config = dict(
    num_hidden_layers=14,
    hidden_size=384,
    num_attention_heads=3,
    num_key_value_heads=3,
    head_dim=128,
    intermediate_size=768,
    vocab_size=2971,
    hidden_act='tanh_gelu',
    norm='layernorm',
    norm_place='pre',
    norm_eps=1e-05,
    positions='learned',
    qk_norm=False,
    attn_scale=0.0884,
    bias='all',
    tie_word_embeddings=False,
    parallel_block=False,
    init='normal',
    init_std_qkv=0.0198,
    init_std_o=0.0,
    init_std_up=0.0198,
    init_std_down=0.0,
    optimizer='ademamix',
    learning_rate=0.000253,
    beta1=0.9,
    weight_decay=0.76,
    lr_head=0.00501,
    max_grad_norm=0.5,
    warmup_steps=428,
    schedule='wsd',
    decay_fraction=0.55,
    decay_shape='exp',
    final_lr_fraction=0.05,
    batch_tokens=65536,
    max_seq_len=1024,
    doc_mask=False,
    train_tokens=673200000,
    max_steps=10273,
    dataset='wikipedia_en',
)
Each number is 500 + 50 x the weight over its row's rms, rounded and kept within 0 to 999. Layers, rows and columns count from 0. Numbers have three digits each. The size before them is the row's rms in percent of the matrix's.

# layer 5 MLP up, 768x384, rms 0.0145, rows 192-383, columns 352-383
099:493498434465414555518514545489508503454529544499479526604496576535502481453583605534504443505575
060:504488478467552512490590544470381532500483501491519516469518382485492444492539495488514470566454
058:498510628517476508483500455483614521515539483511485531457492523542473456499542507502497529547542
058:513489510510539511498473547515455498513481451492499484590494543489467554509453492505509500455444
080:510525509472532495542554558541450492507494493494450533548485475523470497435492523503483518627537
056:513481544508509503470530444565470576499473524493499483348510441484515382508439502502425507625544
054:496474434515442463507512410400488499444513477495496504566488567507544563506483476502485552530511
074:511489459513530411558618619511582555461454499483438517491506438529499469485620557503497530516547
066:507484429510546492507574554575305465500483511503536485411493476510512484497497523487492501520499
068:496505361504536480528424491459441489487478519483516463696494406484576486509440504503489498508509
059:499504552539473508522526582470457577474487503498466490563492505523378542484486532524435473506544
066:503495476505559513480534595451373472504487505506509504505521494461549507494524489485542449681414
064:523503460528503491507545469596371508487494488492510515515461501497533507498476492497450530393518
052:506506488518534464462491528592509465473464459510474499440509528495596527486473528486528509451494
056:478501513484492511495474497458459499504516492491510513495503468509536569517563494498539521538504
054:522504453515442489499502491408638510490478522496501506543507414505543487477482506480541510528493
069:517508498554456537557527483509544497508486525498523502580488488512379480473547531519497499532530
076:510495562448552460455526533642476465496476474484469484434491445546465485475491493487424536356509
066:522503560495539501506536477479527422494500512505484496499507484497485494471516487491442513557451
105:520471464501486494462377551488345460534476496497536484606519518524469461525503432492443530553437
055:506501534544640495519467490398556465542503487505510507578496491518439556511514542508498480439451
070:532513555468551493528598494447607508468504518491466475474517442537497553464533553534543498566541
053:505517523484580483515479455476425508514492536505469486512496529515456433504596513503510501548539
068:493493398537442475548517487467548530506509524491518499618487497502492441511454467496448540560510
055:493503525520496500497451522312675506507521494499469501423503491523574565483543461508465549455534
051:472501487522556476486427527535551512514508508495503520572523596518458601547486511469523463619450
056:489511547470521494511542520377501440511529472510474485451471425529436681487511553513546479540544
058:524498499501522518477477509474529498515502498490494461457504502540549472501480504487448522399566
068:505492492548488494488544513400370479485515503507450496419485543519452592498451510518518525429507
161:521546457558425570440478470517526457417419551568506532494517505373535489489582535503557494435485
061:510490541487554508506530435720660513498497498511521486468486375475489572497440563499589524396536
320:443383513456526581537492551495504506545520456501586514487605423499519493472480513585544556519572
075:516505434557534468512484556557388455510470517485508504611482315517514520463515536472528576465559
062:483508454454560487500442540424461507481480516485477467527499402502549516480541558494479449640543
056:506499449508625484506591586546632480499472492499506494523510509504502443505570543496512493572439
061:512494518466538493497579548573521528498481482508511488445544503476541510487400550497506473402523
052:472517516512544502469434563622471462507486497500459504502498540528491391475535560481543455618456
062:519490532467484499455565572388460509516509508501497552336483462527556441486570515478395491483527
072:507502523556495493504493459400443456537490513498466495603496404527467362477471498499426524357499
056:503503510549517507502453417635688489497501514486483495561495545527447410495504524520407494524450
195:450445493536512426521523527517497453409481509410397549513462455511509512567488486376526426524525
051:522489475523496478532486509424687543487513497494483511524476439509473689494424473497511528431518
071:493517511459492484513503538408480544491505507508488501498529387495536437497436531513511467441473
238:590482436467516552535514442498522585542447529532456428501446541564449473503438425495463529501474
262:517389623588454615537539478502505520490533412568446391511450509486494490457489469591523541477499
077:509487483484511456468502491581445455509486474508468482519511451533539539481472480470433523439429
108:512483448578504522499407385538525459492471541476525511497446480498458425485483463493438541457529
055:482491411458484475532522520584378442497482489494494464504492453504548514486528495496440503571517
057:506480424531461469505475506441487466495509486493502489607495474507506540507494519494463497472459
064:517496578471495502478467489442469533478488520490499472431501363533545482483567549498486516498604
083:499497390510556457554498475457406421520482547483484476593501478537474396489474523504469535585485
057:495492500556518523486527564432397502504482504503513530492492429477502452490528492505485507576400
052:499474479498477480493584541370620490488464486496499509535491540513466505519538509491436514494545
123:451536442630547565437456516510472462521460591474451515512611454433536531542563552511451489455540
057:505503545433530491499478490615389510489492503492498464440521399519581478490525545490527516454556
055:488505455453515500518453529628494466517515502512519512505481440476545554491435470501498495431423
202:459565444558473409613568437528507444402417596527546536488527473511494548489494503579448495486540
064:494493437509500453506493509506498523504490475499495490540513481524478522512507513505476516362546
064:517489418497506477543546467573399506466478501484481497487505574518509487474481511507376552608572
063:497493478531489493499543522448701443496512483491496484529494506507479481508526482492506490386496
054:512505482475486528488435479599590493501522503510496497617505542485548557481443476490475521380494
083:483505453589496549520384447527386422522504522485446470542488429492454492470450529514444532509585
166:551618524506474425634495456527494482427529486541544494559532479615514518546476466453445514539491
055:480496504508498521483486530524391522544509492518486510535477600474455435479465512525403467450485
060:500493477513595510517482459399515512495502519475519490545456406527512402491561518522448520449508
056:483499424515462453523488478373414433530497503489495503644461448515438411511518489500543495602514
188:468549546556491462456453497467458522430430535471448522534485458397489537562493547434504409485472
167:434478420528447458474559611464528496548462606475415481484458406453522443455551600557540594501515
061:519503539512605509509473423392464475492471508489475471385492423516502550467542533507436484607541
077:510504478512426475574505462463486473484518530487442468548485368548521578467477555533517577395665
060:501502446492493479556598528446498477524508492506513480469520469488511474489494544519500478567450
056:507503539473496508480514514490486527520492483520503542375508479498521575501479517498488511466514
055:507497523487523471489586609473593535489508499504465540465516458531595471513579517471504508526518
064:518517470532517490560478514616508512533476508496473480645499400525438503486538457485444520576484
055:510508519494477508512545515447499512485510523502493493431499415485565373465586472513544516473522
063:499490408465494478553491423545528511500510491498547470594466462477500696522532470515562510564572
089:497501525577468533545545444420437430522535502506481527479495537554434442485519511525474551498558
065:509497462531577515512460414427537433487480510494541502556527483459602489517549461478552535621476
060:520497593480443486472588492445498538525482480500442509480486518519503370476548517505504476438534
062:495506592504445521473438536675549479508531528505476514468517415531486510496584541499490498460516
060:499499498498480453481483486451452501496492501513472473489514455502554413485472513504486490427448
058:498513448524518465511455475411771496494527521489461490547489558551512490467530486502461553604468
070:492492547473485517462492474625570519501477479509524468554509576460581519539544499501476509454462
080:480501485505545554571561457420674464501556531504547467602468471489533396534531543531515526612557
058:508491461493491498519449529642462555493488551492509484560510473518458453493553511504506484582488
061:476501454552436494539546513610437536493518552487456492379493477545502522464467576514411526628583
203:504547444495687453592599426445523636393448460523574495475526477516499519555432414433504492466444
085:466502490480603542434485613489512496536493476517564457463524595402553536526525446477478403479400
053:483509442489510514522509567409495436518510483511507502533478521517472600503522564489420470495484
062:528505483502478483514583465679539517460508500494496464486507432507496586502482556508532495459577
058:514490452514573520490500471578492500505513491486521451442494480478518458512500484504456486492478
128:502479470542512474515687528516485489462512553475467487515523377533498487471532526542460621503551
053:507492390494597479509402395569265472485492499491521446585501605522532477533433485498475529577499
056:491517468538466521504383459468408497469472527485541495608509419475466474512529513487503504479464
090:498516608409492544440458397470379534498528457509519502403488627519514445506516436479468489575430
066:510508487536475539543542456550453519506534479502487501587471490509454479497610520522562477540514
067:495512493558456493513478486667584484511509486506462488550475429486435554490503499508518519448546
054:508511452519503474525508471565464458482528500509479480462503490529425647500483531518561476533536
097:540495561446483470533603488477567482486487471488454492416530465532504490445631594542524477529560
064:503513451527581523494450461439441467468494526491501463516512408517534536478488531493385521477461
073:503494502525587497460452556526405528499479531495510496581531358449615570504485543479557502535479
067:503520576503463523491471523676458532517461485498491491550486428486452512485432503498456519370532
138:492493451538553513538514427459520553476508564474540496426417370483539447541550502498542525455531
326:411499449420508474428451516522481531504555528542608553488553530460479499507526617561605536513490
062:507495492467530538493436457477537496486507529487578454428529438463628590499535491497551496560467
066:495507639474586550445474544530491504491494495511508513448517521470585517478518493497556461492463
059:481493432500552465523504513651506463504506493524484490613467560520441584471550552501518494610574
053:497476490485441486460593536240321497496509458500481522445491388526531472500546480483450516392539
068:531513519483548515509543475543528404530489479499519490545491483551434529494515507483450500477471
352:438423469487515495463443486492505537478607481502558535486550543438560498515508614473540488478541
073:494499506539469464511491431519464507453512506491440462509483475526492495479561561517507531574526
051:500493477466495478479456554668347488514478538506521463386538580494533618514506537478454497497506
058:500503494502434494450551585675491528478504498513465527303515578507555557481524496479434500517461
225:470539506548480422509523539489479474442512551574511532538444534473547486481554598395568457464512
059:506495475493467493565580533627309481481515464504535497570502431490451608497587500531558507374485
088:511506494583531475576553568582505505523488559501436495509497409518544543467529504515438552425584
068:492495479515502490536451508360462430474500532479460467498493500550463493486527559517440510621585
085:520496529526453462584588353591489441493518515496427468412509486542487474473525512533441564484525
056:507485450508459481527510486428487531507511506501494516501486515498457401512452514508499490568563
055:478477469532541504511550455493456544512484481503488460409455499488458451502558511503498495605530
057:507504511548491521529474516560381491487510500498472516510500418530356476488558545520454516528535
052:509504450448508485505462413480459444487503471492497461501492521483531520496588463480505527489505
060:496495417537485479504418416430321492531482517497491466581501499513490379533423450478459537368481
064:498517568487491471482470540674643500469488514504479485475538608506543454497530516499516484589512
056:499515487507582474507523539518516422472483506488450470486503431522560493489481545489535547485563
058:485500562516474533499512527480511574490490507490470509476500430530487597516453553518467493465523
059:488491483518513512507446475646508532474502502492520483556480419478544615484394524495463513464572
060:494522512495528471516494509504466473528504507500447489569463535502501574470579475493475522680525
064:491485544457502474488539583511454542527494481512505534473492579498498580495549480472556484567492
060:491490432510560495487524508422454448497463503488524486536507458496571400504497492492418533440428
057:494512544460557493489503605521467561492487471504507493480490486460578603497427528495503462401461
064:503506467483468488531533474439515533512520529512495475436519524493552451492525506501451481563538
061:479488485492533475519548502588427490534505477517501531495487434509527465512493482488451565400527
068:507501564510450488495490496607604482496507520494459484526509533512500622491534497503518518422562
056:504509539488472513470411448604554488489463476495506494557507529488541492499484516481377493386449
066:513498615470479510456524542419447515496496455509474532443489579506456462490588480503456450383486
053:518491430463508502495512538478644576480501491487504505463492489507531566495586478493430496501511
120:552555583603495501517549431458461457502511532521568457576500431384620452476604487446439451455389
061:507501544508557494511436511516652523494481509510497468573485496515478557484486543508447492632531
051:517501593494482512485476493458448516547530499505471472429496456489478484495497464498465491493499
164:495538444497517547624569542540455437367510466505571472507524495596502495512448445507606473440512
064:495508541505543517503441487468544489476534464497487513508503523506551567491505520515590508605507
056:484515538491542483508519555708535545503501530504482472521520495520497519492534517514543501569521
059:496506543505518506464464535437478525480482470480440474524520534519519537490514512503461532255528
186:505479514467528408533487533487500502495450363479470505553601553511524528497600577455481458592524
060:518495449560558455500602521570619498454473492490433495501527510543473430495522583510533501464503
060:513488512464571485521554494516550559487501506499500481527498474542509548505484511514483505524559
064:524492551486503518492609463249629558472484518487486512498496414490566543518473512521507465494537
159:525501514505560523448390590497475449522395545553482519496515468424504547523537455470518482527490
063:493495522508525485532490540633529526510523506498498516516511406502481366487468567523480497594548
060:514489549526533516507507464491482538500486540491489482579481436509395465487463507514494488543586
053:508496522505542480479507524362384487489490491500515528598532530488465425519435465508544478371465
052:504496496508497505496419460412608449520497484510550541465485565488497394494504480499519502548490
053:495491488447562489468532531385563495490502476492492506501500515522526494494524479486513473544459
114:544491436527487523480555477527521455481521593463473432491465508562466578386472614556460551583638
070:492513470558570469507446483551581470521498543494469471499492535532479580484505531489448546617530
061:518508552511503486514535550479533500497502480503470500498517549510430517472542515507545498610509
052:479507456521502532490474509551502497503519489492500527443503572521528481496523492499528474504465
055:484489546523477507486566433447534465532525487521527516375495508476510535503522473517534542465557
082:503499447498463478568449477483574413498488548481447461563502438517492480466480557525498541427554
151:538521543520599477433518494479494516556507564569556585475468522488541491415542524457525422472533
058:524487552541468511495563551454425525472485507487513496437531377521527432479534548498560488409476
100:528504455548514456561522445446474519496432497484408482496541370519441492468499529508470584578570
053:499524522491522510491476468335548424508489465500519503496540604524516555476559499511494490552417
059:523495470517536508509486445517501510488518568488529468597497420524514531470467537513443520424572
410:464516439527492507556512447466508514493518524447511537468494502555388501523478484559429471487442
052:494498500476544488513425415555500514526515495499511460681510540502464395525462484504470516475517
065:517480524505520509473514517640551509477511482515551538413494596497502506512463458489517512570533
053:482475481511561488471601545502536481517512493519500519493508591491475478529503549497475495473466
058:525529576531523489503500543318546512512475499505450504518487580515485489492553482506527506581450
061:495472440503481515517629510699337511508504461494534497522482521500474480506510515520461484480431
059:487488434518476470516521491546513523518483538489477480564498469515514534484534506496441530590540
055:496495499487588486476495580450473479482452479496500501547490479500481663477596523482500481402454
061:512504545540528473497509475494552520506508528502461487410477471530494539480558526497483519545578
065:518499585507516522466569492516585457486514510514489515364554443506539563506499530504585520365467
049:485494482524514532501601601593523527477505494505451536503536416529557491520535549504514480442462
058:513503448459519478525433525544538532479489543480491450575478441518489516490489530495499495568551
066:497498486537504431523467426576476466512479501493460482536462431535493508491525481514441549533515
284:458436604463472562531479506498504521567557403506559450540567489592527501510493493617566514543498
059:489517583445548516482450506487514518488494488501484486505517477481516614502553509499540488430499
058:506501429516571486509531507530476516505481484509499527553528525465508446504466477479580521514412
066:520495556423547514480588588454674575519516486523491519462491452534538476491532514496573479454539
067:498499557505427490488517528680538551484524529494473480415499385506560501477548510504552477574504
234:398475492609451464502616580509515456459532490440342467561493473498586490606589464510474441505543
062:518494449482476464530546524679508507502522466493496486450451528506465533480491515522513483552524
059:502506447521597503534539595484602459521497529478486487632477558537423577494499545491477495547533
056:504509478475416486496460488646392493497496498502459479512503465513517544461476507479557506508521
060:520514453491465479488553541538515442509496507494452478450502461524533471466500463495464524391525
063:499497546515467487524506487533510498499482546502481525348517406537463545494508550519415491494572
055:496484487439547494473566564438479495495508497504509564416504429475608428517587503484551514564492
063:495513581507644524489453540539509549505495515500494528453504450505466550493472531493607497649478
061:493503414513452462513478474738506424503478516496474470583487608490487436491497492490481507639529